Part of a small language model's weights: no position embeddings.
Each number is 500 + 50 x the weight over its row's rms, rounded and kept within 0 to 999. Layers, rows and columns count from 0. Numbers have three digits each. The size before them is the row's rms in percent of the matrix's.

# layer 11 MLP up, 640x160, rms 0.26, rows 351-391, columns 0-79
101:527479579436528539441557490494551499546503435507512454447565576465516537482498465539490511480505581591502480531530508445443534495454530494510562408487596492584500456412386444538500446447579487570516565507532502469565491492546485582537547578
099:464504530526538473552443529415412533566516476554502575539441562516423416462558545462459471500536541510446504441494445519569518585439484542540435532495574490464512534489537522564416563443477481469379509483492476437384516502538498518442482445
105:489463489459465556458473550403594496518439577468444544480506505457507477372418455471491593509450518533475527578478426601520483570468476521545551562490539510493567526554536515480585509505451421496562523435346465559497513533546462422555444391
105:549440514493547478522486544370434521486474472463467450434551568468432541579513556489514514452474532502420501466503542523483433501399560492530486372560541440468460569674470458486512477531514464584406408432361447463467457489545505494593559545
102:572521508524509392504466480457522480545520537512507559523471513510497522517468540452444514457440548582486465425559496505524527497393445533524500520442520395523522436572507474427530522563447493530519541458462464528593576440548599468547479547
093:496504436535578540592536454475575599542435413520492501495504520446475467425515470555510432541532553515455531371384552487542511511486552570447469445439541532519503595495423470529496485526454468476446510397491507573587510482451497557489513455
100:512532483532531541527474489582451550522468572526527516519513504435534471469505436401613510518486567581517517461460547433562458523482435425485474522515488510513510556467468508588477518601514520550428510512579467445490520412594429481464619492
096:503516507521512562516547470428471499553478512472488626425554520493525531517506515452540471560561476548531542518501590509514448514481469575572520561429481539446402492446591491502599496489558542556454511574540558448475424457490526387508505503
091:552573373549472514550390483485425414545451510585439505498587474558486466519527507473360447523481498508473519492535536444374545535534553541485561563460451416467508537466543424457565486482483438550485457533553514613479482545529445555538483517
099:392597494489410411583508554522460480440489556409487533440475452490488546494563476479427489389473508411497617489498560462467546436471536558548453520546562389407584476396447540515546528478517472492479529488433469483624442550461400543474541495
109:616569503554514509432509478500428468531499540585555407559529572560473466364457420454567457470516487507524450526401437445603482558506431456443565539507522520501520489468414471431542468440495499442502504517531513549514519555525638529475493572
108:484573449504471467510561565621538443495519511535372479653610442513497428408542493474485492508532463472449414505399466598512517497497424483508482508480438508512492521539498545444452487493470505442424508479559490591553573460499504458498462598
103:524543507561414561580496492519440474446499462520577509453588467607523477470418562503495522503510486388513505550563475485526414509498463475370421602510496517489461513571409585498480563458508424531419500554519553520412476541573485421522590496
099:466522440510469498532563494479617522549551594512459421561515442543491405511472454466500590453490505518416466492563497487473480500505434555550523509589546595381577438467475432457414446433499552512532496411554494452509464475519451407391533498
095:576497561452476527487434544528478469503531455584459510476549525514493452465600439429549433450563506515437513546490489504576447583514567513461590440478525568640518545520525491507469437475410505499541573484475447418519391516527444567527484505
103:454470527541459440552486496526512605509480539465481510520629491366428391504465475469500463594455426519544545583566569511541491552541457448430499586355538469509467535490439471511503526505546467516413526399525493534513458371492427530558565544
103:559461507520458483501486444504479452485409517477504494501497518578440543523463558516563515515444522475551559484436576494444544518578485560507517508463531550554593604469425484443493456503512552571487499448577557614598508505485438559456469523
096:514484518450468511524533549386534476532410488604476584509580529477430540494445550532456505483466572576558455455475502485493567512495420567493490438585559484574495554565622518506535444471452492490439521504508559512476494562491466466440420544
098:531460454510416439438477526481461545524480431575440492512411387527496424531475542515416463499520554584449543537493516439556443522533433503481506574473591570517543496525528557456515435477468575596468582433548555567519449493563538537412530489
107:577510528531412549621423484541497580456558457540550490511525498574465540542500554473420559440529424526582489410514480439486509416540510454574464440482520562440546509480503488509536551497497433454489550533495489604551483502482508450496560485
093:412458564494539501576479443556514452439465507524422486495435485516525429520429560576456457544558448371593494516518567524384498526556554466478491474477484537443482471607525402463506522451531458519534452484494521595537520445499507443400519442
092:518471475461395460538485428517536521452538530554518453470504518558578503424564466422482482454472515447544468499528549507436482448424582440446440500574449538496519493528501480476462495477479450462460461555469538469503555501455513535492484435
094:503530584562511525459461506482510458398451580522517531589527558480481433615496398557529549521541602506504599452414508533505520541511539409589533503521552450651585491525534503527574600435443432511525543476446443553543461482489533558519562501
104:452530460538476472436525586434466503631475447453559520484553489422559566597473462468465465476533581437450530418499411452442505513450474416472472482497537557504472531502502456451419530492502519548469507545444500465494486474463452515466536596
097:485471445555507427479492480503530493504590485566459514507576566466494437491572488504525602487543501505522582470538513489382433549506460502447531481590521532581512564475455528444499565434527514504517439500470521408522595545494569478400418547
098:506508429530483506513494436541403547471447506445560581557510483495533536543546535478473589517514609579535572461465430519510575503428442516489496489458470568569580376489485446441529459471429412448406505599486501551427511506482519491402574557
103:532474478542484532523505539499441616437475550497606639505486483518463514525493425534489471488541398540508485477498454497566599574537557537564567471450426575572488496453504499482465477483535409517434572517454522432409518566447519538469551496
095:560506448527490560502456507469619417503515478432439593487502519440509505515523418412533463529424536529574576470498580433497440493553462526551557377587549574503492518512379459550584470474546535520551595465595563533455477541515513498497518398
092:516569523486470595439443457436418513538533476575555485510513527546492439476535465470513548450564469454455585537499466526466634514589545502475462594543473521504497556475487454490451484446560422458475517530534466540436434476464609570572528475
097:456425521508525560559484558485536501558506454463511471491437517491442591531529530505467517416512539521468451525529536572418496404497467537453523476483461419403466503494537572491486505505407486469572439443517374450415534507469537480543527583
096:517439543471526539613541471466443587503497454551511545484453567546543561431454511535480541560492546533496473528529525444524440480489466489472465478620515447463485630596451469485522429624440474510420490477526502411498433439471532606390484544
100:510498525558486526472573445545574517516433610490480401448537490549599492483516557493583531484463506441424455430546497517509405519553505502530473432482505468436506497484488492417514528539546545479536549530485505493492470514462529490453548432
110:485592579563547522500473450518457478546465464498552525526489510488475429508518493527459548478422432532549554561518500495541544564545441479516587544486413355521437530574442501569461467439536476488533533462414506529529473480465571529507482538
085:387457490525471542529445449452447459587513495488500430527529567533544571565514634524569479514462485512494504529476448444502460408543401500452482438538500469448553467516529455515532477515482460547525447441583541596490449475465514497525490480
095:551535553533514464574406540502441474571474556536463516420522499527529525456518570468520439416502537486561520502434509431454495496483471486506412491492437448495482522566512523511524371495397519532446463480524614487578567544601474524515478451
100:518466567461454505558523494499438478469464577571601447499537503527482433563435573563581610470526481457525458514574464464410519485539583521526529511534461497589450522504470497394482518491382513531519492469434490453521519435562554486434506550
108:465518497457488519567544589518490576511461576447592497539549462566447533415531466534439527512498489542529520468514517477438438453546435620521475564456559459497514599397459431552404441543463499476464528516518517488592514387473527463540562517
097:507494583493494483529399494473457508527479476479434345554448599478511422533551524489558448452442516532549497425492496356469466558385435590527416495535441520498540433484472476562502458436472443641588548577411461438534473472504492559495402575
106:472577483491516441543491517504458494560505528482584516474484572399408415462459417439397531476517558569535524568434528505482475507551416477437563559493497468529528520522488476400529443404447466582521435548484495507535484565412519493475578404
096:623435488468547482497473574543508491451520402430530540567417403445516380506492513447454539489564521433473496526560499472488506562404501529536413603556411557531493510558496460510442462495464558523513465474491457523560451585417520538451519457
105:440538640571483572457514477573492505536429508495524534528496465531563498409441488483500413464491478553495552461505537584514501435541595451490513526499512465538633473433506455463465439438538614467478538472475509570521522491532479566446568406
# layer 11 MLP down (transposed), 640x160, rms 0.266, rows 351-390, columns 0-79
091:430516536380528460414499492423440504438517511523508512536512569547477453560473467468584391480458482465551474492517559546630548496464443531546465578515454410437453473566586546503458467481432473469511409497500458525486399509575507533475382444
104:529470523433467442389514417529650409484414454474602484428494449516480524555430521489459477500458489515502521405524563563463469535518595517543463534454509586520538484522473413392497480501464502532611507447485469526545516425450501492593434452
108:556515535430486455533589442557514525570541525498543566440525534476571539585487502560450501399414477382554490434546503434469432556515501531496476524464442443522475607480453577538533437523494426553440419480483481561436525582519561467503557534
106:458501504536467516575554569598486561504577495469473532563472507518507450486494506474469446530556435490408498543507479575482514615575552530523514533451530419606504418400543513503438498558528512455542551528633587530539513510487510485493643571
109:441622519474474535469481510524590518530532435509429500476595538463490448448525518572526465544591470496580509596526549560457471534586568411451567477547467504507413516482475549547460484482586516501545423516503528501468554507536499430565535568
101:390431480449561475459503416478495511460437504528497517443597543535428455502545542586491457566406541439489470449436533495493493543480499495523478488515502552564559468562521495488478506454546593458517585449480488480427486540579527443593511467
093:461432504590573458518530406541572476449484377481505476467470581586498476513492551466460434468454458481552528514428459558507503532427531459474537550534516491442525467398518622443472430405493493453523471557431556508468491508447501598427461470
090:561485451482487469501510474484502466502521433501584480562572482503445503472567370591559497503476485535537465482609430444545523510539512456454462412525560456448548582604447533477510467479480560459605465486420549552528638545489440614405577413
104:488416546448514441492445537478467527631470466497499520525451493480471382487497546491391518391557584541475591543562560504415472523505485469434520468448508455398481582452590484578407511465539446501511528417497600595520522504492540480566517503
097:502362452360536481511501441540503553539601566496429603461446531528486422504499497437447506554590590513564393429482429482542495542485472497621575592576502552483500499525559514495472459519468553581529526603521510547527486509488540539419445515
107:415454440452530465477465542497438462612450556511471594409452465418530406516542543531506577471477595500560539485490546463428534510527483510463472539519498461477560456558572555466489532535523455548454467475363520408476427534532383519522548423
089:536457594479554540484487444367437585497507540476574529512430518452548597608605547528557458499523538540514449500491465411437588458472599475467479502543494401499521445481520451567482481522485567520558524436402477457485417492457455485441506424
093:557462527461504422520508532438543522593537532516356459553491483546456452474540419523524574490541536533507466503537455456510564530466469500489556459475455573512646511520523438448522462481471552449540533572397467458505517483525467477482406484
107:458505398529560470447529492416471512485515442636449534582504475429456534507563472467517345459477509489448478510404536558492431483517616427485575528478430540397491443514454501591483562579557468547495462544485519496488586440522446397468490493
095:512406512482562573434455543541514483458462568438578468536457428561581437547473531509433380521465534540604445491541464453472359517479432508580533497482404431537565529561520561524556458527446457374535549523558531513518528513443492463428504484
103:530489412520456564366521456493502455458520480494511583498455465512528433458521533462503447495518496469446459428564587592386566509504451445551457445492553524492477502565478464496484520575544473516617461505448453442520505569469588428550462462
098:402558499483435532445575550408467491438498487509491446519512517626449553486605397508408469522469494464472478644613501472458537522535367501483489462560453487481496529479564515515530426489490410360556500589481486496463451485518500534364471410
098:495581447513524518510485473421484541429538563415490446540549532503543547534576515499445520532494510459406529465431555509557508496528535488456519462455518479422579403468450490499565512523437492395476499490490441565468510522494497569528485367
101:556479432490549569472526591478469438487474491489490505494495599559499454499572464467522451594461468492603497564499438531490472651504432465612495478553440552531505470502470513503501543538404560591514523451457501512476521429487516505497536525
107:472505532463607531516484430419549457523518543481475403426498500517552480562450489640527483525498414611426526489547526453561485467531535540573447552523541408507503589518506496504462478546542515423499504408500497437471530477413490497463584456
093:547557487571504520572505503448450520637545446488499512467463451506456521444532503508428528473390540496486484440467453432557561503561590563458515556512591515476564454446552555474430574474518483446580546511472456486506438470445463486507417591
084:521418516520558489436486584386443436569384460524476523524444461512479425563408517477441540524529535437461577525513521615604520459469492497569479531462512457497488530460496499522424550584492610428506464509497512414495490478506473427573446612
100:510606413404448568476449578517479443550535482514537499404469571493437508493531508483591428467581534582447496498569514446386569557470500543379498420499471558479503506398487540483504469517512491495509578561471541544448516562498515463533417434
108:539481538467488502490560511567561513574475507537492441454518588578495462541471555513479471370546536587532457407627542409538505476415418538458514522565440481462479513630504562579536473444456554530469615452600492515466479538423552521525519497
109:515511440578523446540441496546447472510482483491602552476568548488526524528491484321479453529460499549500472525479527395561523488496468542540567466549422498517469448385428469497538512443476594594481495538425446465514588437518574516529560432
099:501541500554457450529608504395511480458459545555514437408456499538569420493496410414612479520445429473492456486476539548480444427500447607459535512443493442417559527434491583552509485578526530539564489401603548418479443453557494497559496564
096:488465560502475446498568558567613496503504396482516456443509485510444510549407455529470479478580491477541545491568466525410421487534532390453567524565575470474431499522491509532538425578538460419534488466518455428486425516473485538483419456
099:537489533477551584466472437504464535513460473456605519402488483388569441466487477497494518518484553526482462530536590485444424490488472480477473497386613419458491529560523561464486488529646421421513541480578438432538540484462410511458513477
103:613530376550503477542472503608552507488501479414458440437481473549465507423539466477443453447367603521546418553516498454475389438461443502522415484381464403398421475501498519459605531519481495501565448480483560500514534458446478488496456496
090:462524439483556483478491469566485560459535522496438530460462518504491502553457421462532555486571488494500519409483561574510508594514588499517387577489466579555459534406476446558528434458587520453481505639536548587563488550577544452484471442
095:505576545461544526467552539495549499483510559507491468552564497399497512477449510541523469439539418595536420488468492421548574444545542418361523557461413498487507501483518531500532526464577445582461518540454506533548655484484504459587575578
101:447551466473493502510397456490393556555513491478483567505518505481404588567500529457451541462464506644448519552552531532565533488465507512402487517518478534478441501448482536585449431458438458495584419475493515624532498466508533474482525444
116:565482465454451486442517545460587549508496549502388388567429440595493542466464476503532482503556539484441508445537490458559486371525540435608518412411557447467497529411483484428491498620526535594407507572510547504521533522453538464422504503
092:520511549489491477532493576527586522512469506552475496502465517430417477515415501453464585531487439412509552437466541481409580466473440435608531518489481473625577490564504569538400562377543487476532430532491530494485645525458494436481488543
094:421557416497521509476696484460616526481534527514561554470425479433453509534542428532461530549564571494425535490481466555531486561520556537484535473496599545490517481520497534498471571513475423434522595448555469548454500454480519487511503594
102:496477391435598494449572474484510449558467444487480625453538511539466425518454489525527433487509553502526532401458527500555545596576542455516487527362529514495550542523491482499437452547572484573511497418470514516556533540581575469548526494
109:546540516464454364498554466475541424475562594540512492478449461419551558473491552520453498478456486504508455547421442524505533474527630501542554441527478397585550517506534507548441458485431480588523458543496533474428563474462440514566528463
100:573455528487442528433514523458464469505581474478496484490561483559547510432494505470483544600587568589530489515565569510470500483481474534480496502595416402493494514431427532461464457472442583441499446485494463447556602513491427548445549459
113:475563410499305537500457518445460467505473515561525517583413528505510423438484527496497535430511473413542557467481525516497542567433511524494561553563463555599482487447545537454524529485516487449520529639386487477458455482504449538473422497
101:529571513473451523544447524504597519477418456578540468528584494572598555646490497507446555532557526469457515481491465536487447520479610534508496500541457495532454518545460567539529522388532490499489466520473580543516431503615551569417571519